Weights of a small transformer language model: 144M tokens.
Each number is 500 + 25 x the weight over its row's rms, rounded and kept within 0 to 999. Layers, rows and columns count from 0. Numbers have three digits each. The size before them is the row's rms in percent of the matrix's.

# q: layer 5 attention query, 96x96, rms 0.201, rows 81-95, columns 0-95
# k: layer 5 attention key, 96x96, rms 0.217, rows 81-95, columns 0-95
# v: layer 5 attention value, 96x96, rms 0.262, rows 64-80, columns 0-95
# o: layer 5 attention output (transposed), 96x96, rms 0.22, rows 64-80, columns 0-95
q81 079:527509556547479462475485459532490500491502489492536475474473515489500504536462499529486502517508512496523507500462539512490511509501490461508506483485544505466503524507500459558472490513538486505514430497481498527507493521512500512483516494484502514465520494496452498475492463470470533573
k81 073:469532516450500474518474486497472516521493505493505506512511519474512533534523465494520465477482473532491494476512478496507483501573460520457490501461548483502475508534547482503518545467513510509506472500466494543521488477522493523455502537466509499501479559505525510530483470524489486489
q82 083:494533506527489513494532495504493503537498519475528468472499478524440472494518514525517549495510504506528483491528491550497441502479540482447530460482450495512456485515488497495500497492478480536475468505461507500532525536570473499486500513540507503456471509512486515506514513510477513478
k82 076:540516498505492498432476514529493470479501497528492507511548520487506522502467500509491508525512519546495525465503493482498510480493523506524472510527495517541513466458470514509457500492515498540478475529452512465518533548500468509443463491499476483480459482514500473475520541484521534456
q83 078:523515509474499508472502453498532467521510475538487487512494476502480510488550509499513485486476507471486480493449456452510501526482550538551537494473502498506488511539531495492510533466502483467465489525497500541509541497518463506481505511437482466544543486529495473518508498510504505535
k83 078:516494528502537512530504479506512464509505522497487498536533541541513497526554488514486528475495509478504483451450483490488505515499526471507530492537532498534447518534500509528480525511494527458526500507495524488479488473529515482522571497516478515492486482533498510484453473442462488512
q84 084:478514488491490462496474536477559504486474529525513481486512538508491454502502468484479553497460516483466490471468478507504487534527521537537467486502557506472467485493524557525510478509526471510515480503464459516518473516531513493509463508522476474511513512513512523491534479493519528456
k84 082:475495517482505501467458514522504515456470488466492518488499505549489512546519478503476532499526493487479513540436488535504473492556497480521498513553495474451493493513470513468482507518489526491496517455459512517494521504511491489475514474552524489477531482491496537517459525485525548519
q85 081:490503471528518519465494491501480460488521526542488488488468519468485517496479468497492469510475500533460467487509485485477475544494545489574513496493527513460486498471496512499496467507496486478471504565492519481484475530531500532459474482475501500510482556505532523491478486552495536472
k85 080:529530502509499559466532480511485485482443475481446529485507506508479500540521516469469496515506524537479486482545437493483444506491494466527512479493486490498498475499481469517489477442536504516519502525523498482521508508502514472503486483485513518531487503468490564479455498509517524482
q86 070:499470474515456495498499531492511459502503547490497493527513505543533514507495481519482481508537557461512548498509485499526454513522493471506502515505533479500479462480479498424505475521502504529540490483491470499452496479493489494499481540528498491487500486494525514581516454514474486497
k86 076:495496454473491497461489469509511525448504504524513462499468499540496479464447484486462427494525493523490536503494488510531455487521514562516511519517494522467468519480491537499490466477470489524518510509498484500529512526468485494515525495515464502508509507522449514489519498515450541490
q87 083:493515485479489500529481499513536463504512564494504500493513550512496503512494493524539506510541491518534483491519453469487544492451529544486517488495524516518488499458482469487479476499519529521453500554494501482547509522507498447471512469551519521509540484527491487526509476493490488543
k87 074:477507498482470518435510529479499531462556530457469443465501535492511480468491560515487461463502451511516498482511456501483523506481536511504526470503470540459444511513524529524465503484529512500504478504466499470515514490507500495497489512515488496471497488488481542510491495502501496513
q88 085:508496498528503458512495517472472496505526490444523512474503545480513551479512456509546530472463486522519540503500520502495499522508508492488505495480465531488495471502527507461479465504512509481458485521507472495550548488498435479481471480506505482480505524494523525487542472557497512541
k88 087:470478479526478504513488503530496511501528510473466491534536508483540517535507509441473475497557464530531511520501484480519536485541502483514499495473510528454552516552480540507529500495477533494536468516508501461469533515471472482485489482480485479497452498507529535492521509482506518521
q89 082:500449505456516511477547534467461474513494478491475511524472540490479487523496494488500462487512526472502506517530507514477535454470514497490486459477499486514458510517487518510531497553461486548517486492484510493486472498515527509470488476472517491474499482501523518478475515428521522438
k89 074:524488494475512521490507502517514484509505504500588460472510502492495469497507492505477519510489548524486469505518511537506522484550540456467507468458532517515566541515488482553494459512479496537504516502476564520495467508488495492476502534516505506520491513495523484470489527479512510486
q90 078:518480511490477499508479516484507477463477426502533504526552506489484503475536491528482492506528485497503519458457506490506512482482506492485491491516480487498486530521531459532450528530494472513527449477413487451512486513529484509514480526495489463504482521471512503499497492525511544475
k90 074:536465509487491511520521440506527536480478420513540509504476454458499524492536507535497510504520476537495471510464471459482514503504517515512542496509516471524500503516479475487500474492512535466506476494475502535502496522530494519482487515460463458533477503527489472487488504506520524551
q91 085:470544525515533503502474531488503510469460493489497498448542474500499509520526517532452469498489499463477490493501525549519462522464501506519494472502517499523440483529528511534484479484482489471509509488489495535460495503495474514541469487521553488511530470479512529524494514517432519513
k91 078:476494515529505501479493501517486494516488467562539463507491492521523461536524515523461503525512506497490503521536510509509494533492486497541457503548522468471499451493492509512539485471489503457515503461449488491525483465515513517515436503443499514525513460553495498529491464495498498499
q92 094:535500471538478484533546523519496461528510528533514536487471511521502479509477501507481519473495482475492454542507477476508489538484511458486475525514508504530523537503486530513487525528495522509439505523513547465487495460501464522522469504509471525468478458512493509469497456532499523464
k92 087:513516429489490461486489550520485454491501512506447483497484492502471494491500462510486536466518475505479476468462478510519420510468491514491498523494497454477528504521508518513506518497487512509507510490548533512544566512540505496518472504516472482493476525485499516487463487528516481502
q93 091:478493491511448453467524514475509474541498531513507489505535515507520460507484510509468484533477504532474562466488479488468483490474458522528486498526500525531525501453509528478512479462478521498464483495527534474481524475526515481485540466484465516511530526488541482501511484498546515525
k93 085:459524516505513521501493515497506512447473503511474441461539471520543459489513488480517499501469485509499522529484494533514469477467497519514511534498521516531540501571480476510455514491500501458469503527526505489500517559493507481516511467503511475482523472463491519544476496468502462497
q94 071:530488480538504503461494510436495530476487510531512503501501517492498464457515474487479474472535460459517492552501499471482506521466466513500477454502518486520483501501471542519511515509469500494485529480561476512528482516513545488458461482506451495483451499534499502529498495503532518510
k94 082:500507511506505468483542529458489492493492508488530490493462488480476448464508453498486517482498466491527513521492479510469516467503488530531464503484480514500517448467506479499517482484464458508452508476537481535509508491507511445469518475535474503519443501535542527492459507514543500520
q95 081:499531492498515504479521453555500509464490509500510539485497539467493505536476545515536495496514473481496556492495484524465506494525470503532526516510521471454449522499505528474496502489514543518524518480516515557507517548504483462520527531499493526505498493514464478527511523445508489540
k95 072:485480518467472468522541494494504524513485531453495487504524505488466444517469513525510468452511528457515492505545529542510474502491475483530500525544519505492488496501481484501519486492517468471479525528516493492513504478491532535479506518512484525525503445480550450512521510502462451461
v64 078:470466481515474498505441520508543515483533517489501476513492504490515483513508465503479475482464515487487552456488513508480508447509461474483515491498478469515513478485524531477521495533498477506472525528536506486507507461489499492502519521512483433465544492490535493513535458451470540529
o64 086:523463505530507496491542448465548501492485480494535498533456537486457471484518468520466520517532500558493496513508497508509515495503518516530483562472477509545521489526509501501451502466490540477502465508497515471491512529528502501483500474502532503490462488496495467479458491509549506470
v65 083:532507478453494504502525518541494514509478511507513496500536461464533503527475551497525478554498507543473556497521501498487505520515485489521493464498460488456479464491507479486467493519500501492501495501484479468466491460440548520497482466481492504548468527464511481519524487506489456479
o65 089:514472492482533524471482473512445495500534458509512499466487521496485510488526496510496498512499510470504503516490514489521541504501551479476478517521536516498472536514484492540545504501492475473511522522454453514534417517479499498475478519447500514479494533515530548501467480470521471513
v66 078:496514488523518494503510488501518518492536517494551504530469477535502480491528465487543501478467510445477453471488520490504541489477532491481475490499465483485493474461529453486515475504584536497507496497526520475526495494524479460511462529487485511538509470527483534467470522503500490490
o66 075:485515515480478507510505515483493491542482461468492541531509504474492491514530515523487489499507484540514500522504503505457513453523487496450503480473533521515468494523498565537493517454507507507541489464485525509456527485520516496471516487548536504545512541505481474489548491543471535526
v67 082:465488521527524509501478526506483479506529473522515477492484504491469498499533496488519536484493493497520502482515513505521475474470510518537477498526582458499497509543455468464426513475491462539467501476447494465493506490514471476509510480495487486468537492513493460501501468533484503464
o67 086:480533499469485518448490521465545488516502541487478447534509522529553497520502506496483522498530445478513485485460484486464493517484499501509500523504461514503492477508556546490482467482535489461518511481514510509485507514494449495484518527530492521506453503488455527546477517501527522510
v68 077:577496507544476459483544461479501496487519474524519522498544509521511517549489496523506467506470481530466480450507491532471519515515522520481496502488526495474543472475460532518537460508518460487514490553491492495524486520471526495474507516528509511521549501476505482496496491484521501489
o68 084:530519506479507522502489478566495506496494576548474530490508481461450487499561493485481500519529513496520499531517466495547498471505505491497517495503506486563517515489492512483490524465453546471509496504493493502447495484490509527516527494531504459484475491530517515509497476472456494509
v69 065:519505507458491476483520491542462551477488497493448505490523473499554501543469554502510484468472469507522516509515492510502516483524497481477483537516533446497526503518534489502516493438511473461546488524496532495480449516482483494528520507488498474493518524481504479501495548522512498461
o69 082:478457486493540525492443520518489481510528543488478512491524531486489532511551453482496491510541524493486541507464485563542480510502540519532511480511470504509520476452476507518517470457495512513493527513489474482472487463511487493505471480558540513492499485495508529505493478478479528504
v70 077:498488492507547459493512521524431438481558521532512496505468532516489447509490527480515484469494486502480484488506519461494511507520466545530492482452532514494504497527477487509485476439520494496467537511490500478474460488516498536483484520501524525494493516489480503497441497521524510501
o70 083:512520533482486526502490464537507490489461555481503493518496499555505534512480470483477466505484487475465489508509508507500495506533522469514480496509518511509471506431534557476529518511478521539518497496513498491513524524523507481504490537535509513500503512575425526492513514544496497493
v71 081:513522491523451512515482523490438519532530496490466537492508504479496502508520513539485531485463479503506555534472509567510511520464489508491477553495515512453491471463504499537484472518529495460527477494441501485528494474487505468492518470501528500490512474536484480515526493468523495505
o71 089:465462465481513510466532504498536503517475509485510497542553496457538512506512485484511512512540536503510518475541494459510492498507555506485506456510512503544474526518489507474543494512487494524548511533507526506447490530500471538515521485472478494476503508438520507482485492510510508448
v72 072:511495505513505513500453498482506501506490528478511558466469478522490485498504487469523493536495496491526495515502442484480504542502545496534563498523511513486484490487490476536458466503582486529486497501503494491513539489488486493502499482552487535520489498534529516554505503531516464548
o72 081:509505450493486513486539545491488509490525514514531469493522498495461537496538525512473507516502475458494511491492504493530487498510496496451511483477475484479466503535535543475510555508485548464524517475510528480517441529518482491457455480482535511482463533469490481492538529479496477497
v73 063:511470506513517492486515531495489478489524485525472479476457520462531521462488518496506481476501490505495555494462456487496542489460468486499514516518518535512490531485482527493552505487532508550566479520469497531473550452511546492514508473493505491508511528496497498488504517471483489561
o73 077:513485510512482492525496492461495542501515461485508473480523486515500458541525512479477473511480568500504499515523513497536484526544541524497469506511488464507552471505539531526479515518483521480486561468553547516500495501452499532497459516496495506463514483492511501501476477506474531475
v74 083:484473509525440468496487499525515481507507464467480536477550483523495462518508482498484550482515511514529529537490463551440492459491527473487497532515489554520504488508491494495486505541485511524520453479494456467454474516477489468495532500467481493464513523511504498514493497477509499494
o74 089:518489500510523520476499479491514514503521485512486508517505528479553510492485535499524471511525480481570495475495445489558480514537460485470535516520432441486493509515529463535516471486482467488490479528492512507512495498488485489475476516473508473501528476517541509479501479478456483466
v75 077:486494519541491530515507509504462552490520498468519489504452533473511437544505471486502473513499506477483465515481484504511564503524536495496499446524517493491490525504472490511502477539503459525533525495492484468472524447490518527502511511530558524514500517494458513479459514507500529506
o75 089:509486503512520432472500481509497460497523529519473444504486507514476497499511504463506497513474443502506538507538543526479486517509491459437500531442507518538510507477484506539482506475485513491481484492546512509512532461458452500481532501475485523480526529518501480495511481514499464500
v76 077:509488575504519516462483516551460501516490485534508508505475485468498469494503507497529500510495488537509478536498510436522499448496463530484527481482547513521511484511522468512488472521495488543498518471493476453483520528522503534535469492484521540508499527538470470535477491478501519512
o76 081:464521491481502492544504456545532462469501553475498445460485503523496535538504493468509504534486474495443490500509509507526530564518522517503479541520512493462507532520475502478485491517531508485539521512478534500517491497485496505477491500464526509501521533496452543484489481525504504526
v77 077:494483523520526487530527515519465536496508494468492467460516499481504454516550539446504535459498488481458503498498476444478509491515492492495494490508528523532502456492464504504467513529448477499500515487450500476469490497494516494485489480477493557521509437494490475509481489531481525465
o77 078:463526492529484538511519548508487464490511476489492463506526519503539481496508473511509489540469480455520458512509502538462511502487532446477497497481467499474451525479509478488482481452484511513528505438522511550534502487498479513479467501496518468506473501485476537502472486522500465541
v78 080:482519487461521480431504512508509518522461511508510518497495510474500491496460469490477513514527473495485498420486492517450490518527527468476507506520504517450562476517513497513456512515505503480502495458491523502513510509502514472498534446513480530512466471483535477538475522497547498516
o78 078:515485516474492502512485512502481469474537508526495507530504522474476486474544528523478495514496524490533498583480503470540516495528458501519481476498477546477461529500502506440515475551483527497424482515489473509501506523498476495473463504497511481499490546477511484521492468520520480484
v79 079:518471490494461481494495491515525480465495479497521483504474492500520507471505454510519530511512500532500551510497506507462471522492472496519521536451449536468539494505483475489529499531460506481523528539486507522478524485457523486493495507516456461542509466495514505503538455478431474492
o79 081:534529522557523528497555469506478497524514477485525488470492534483487468525461469512495463513508535511516471488493494486511533506478508469524512519522462513543507475516465524481457502512538478496550476496510474524474466529477503516459503466474492479500499480485539462503478534473544508500
v80 081:470536495472503465536470556496511522478480569477528492491508531464482465556491503519511525494485492495517511497542522490494498490493469516451467475511520537497500465517544487461491516469491438533501494477472474472496504508489512496530495519500534518493502485494504501497442506532469526504
o80 090:503491518504509493469517479514518459517514464518497476537503527522519543494526510485481446493547512467477475501450497501463486473485469524539502526453510495515491509470517503513497473511541522509517505473508517488522474508510535515516509469489509531541530562491438526483535469511531479537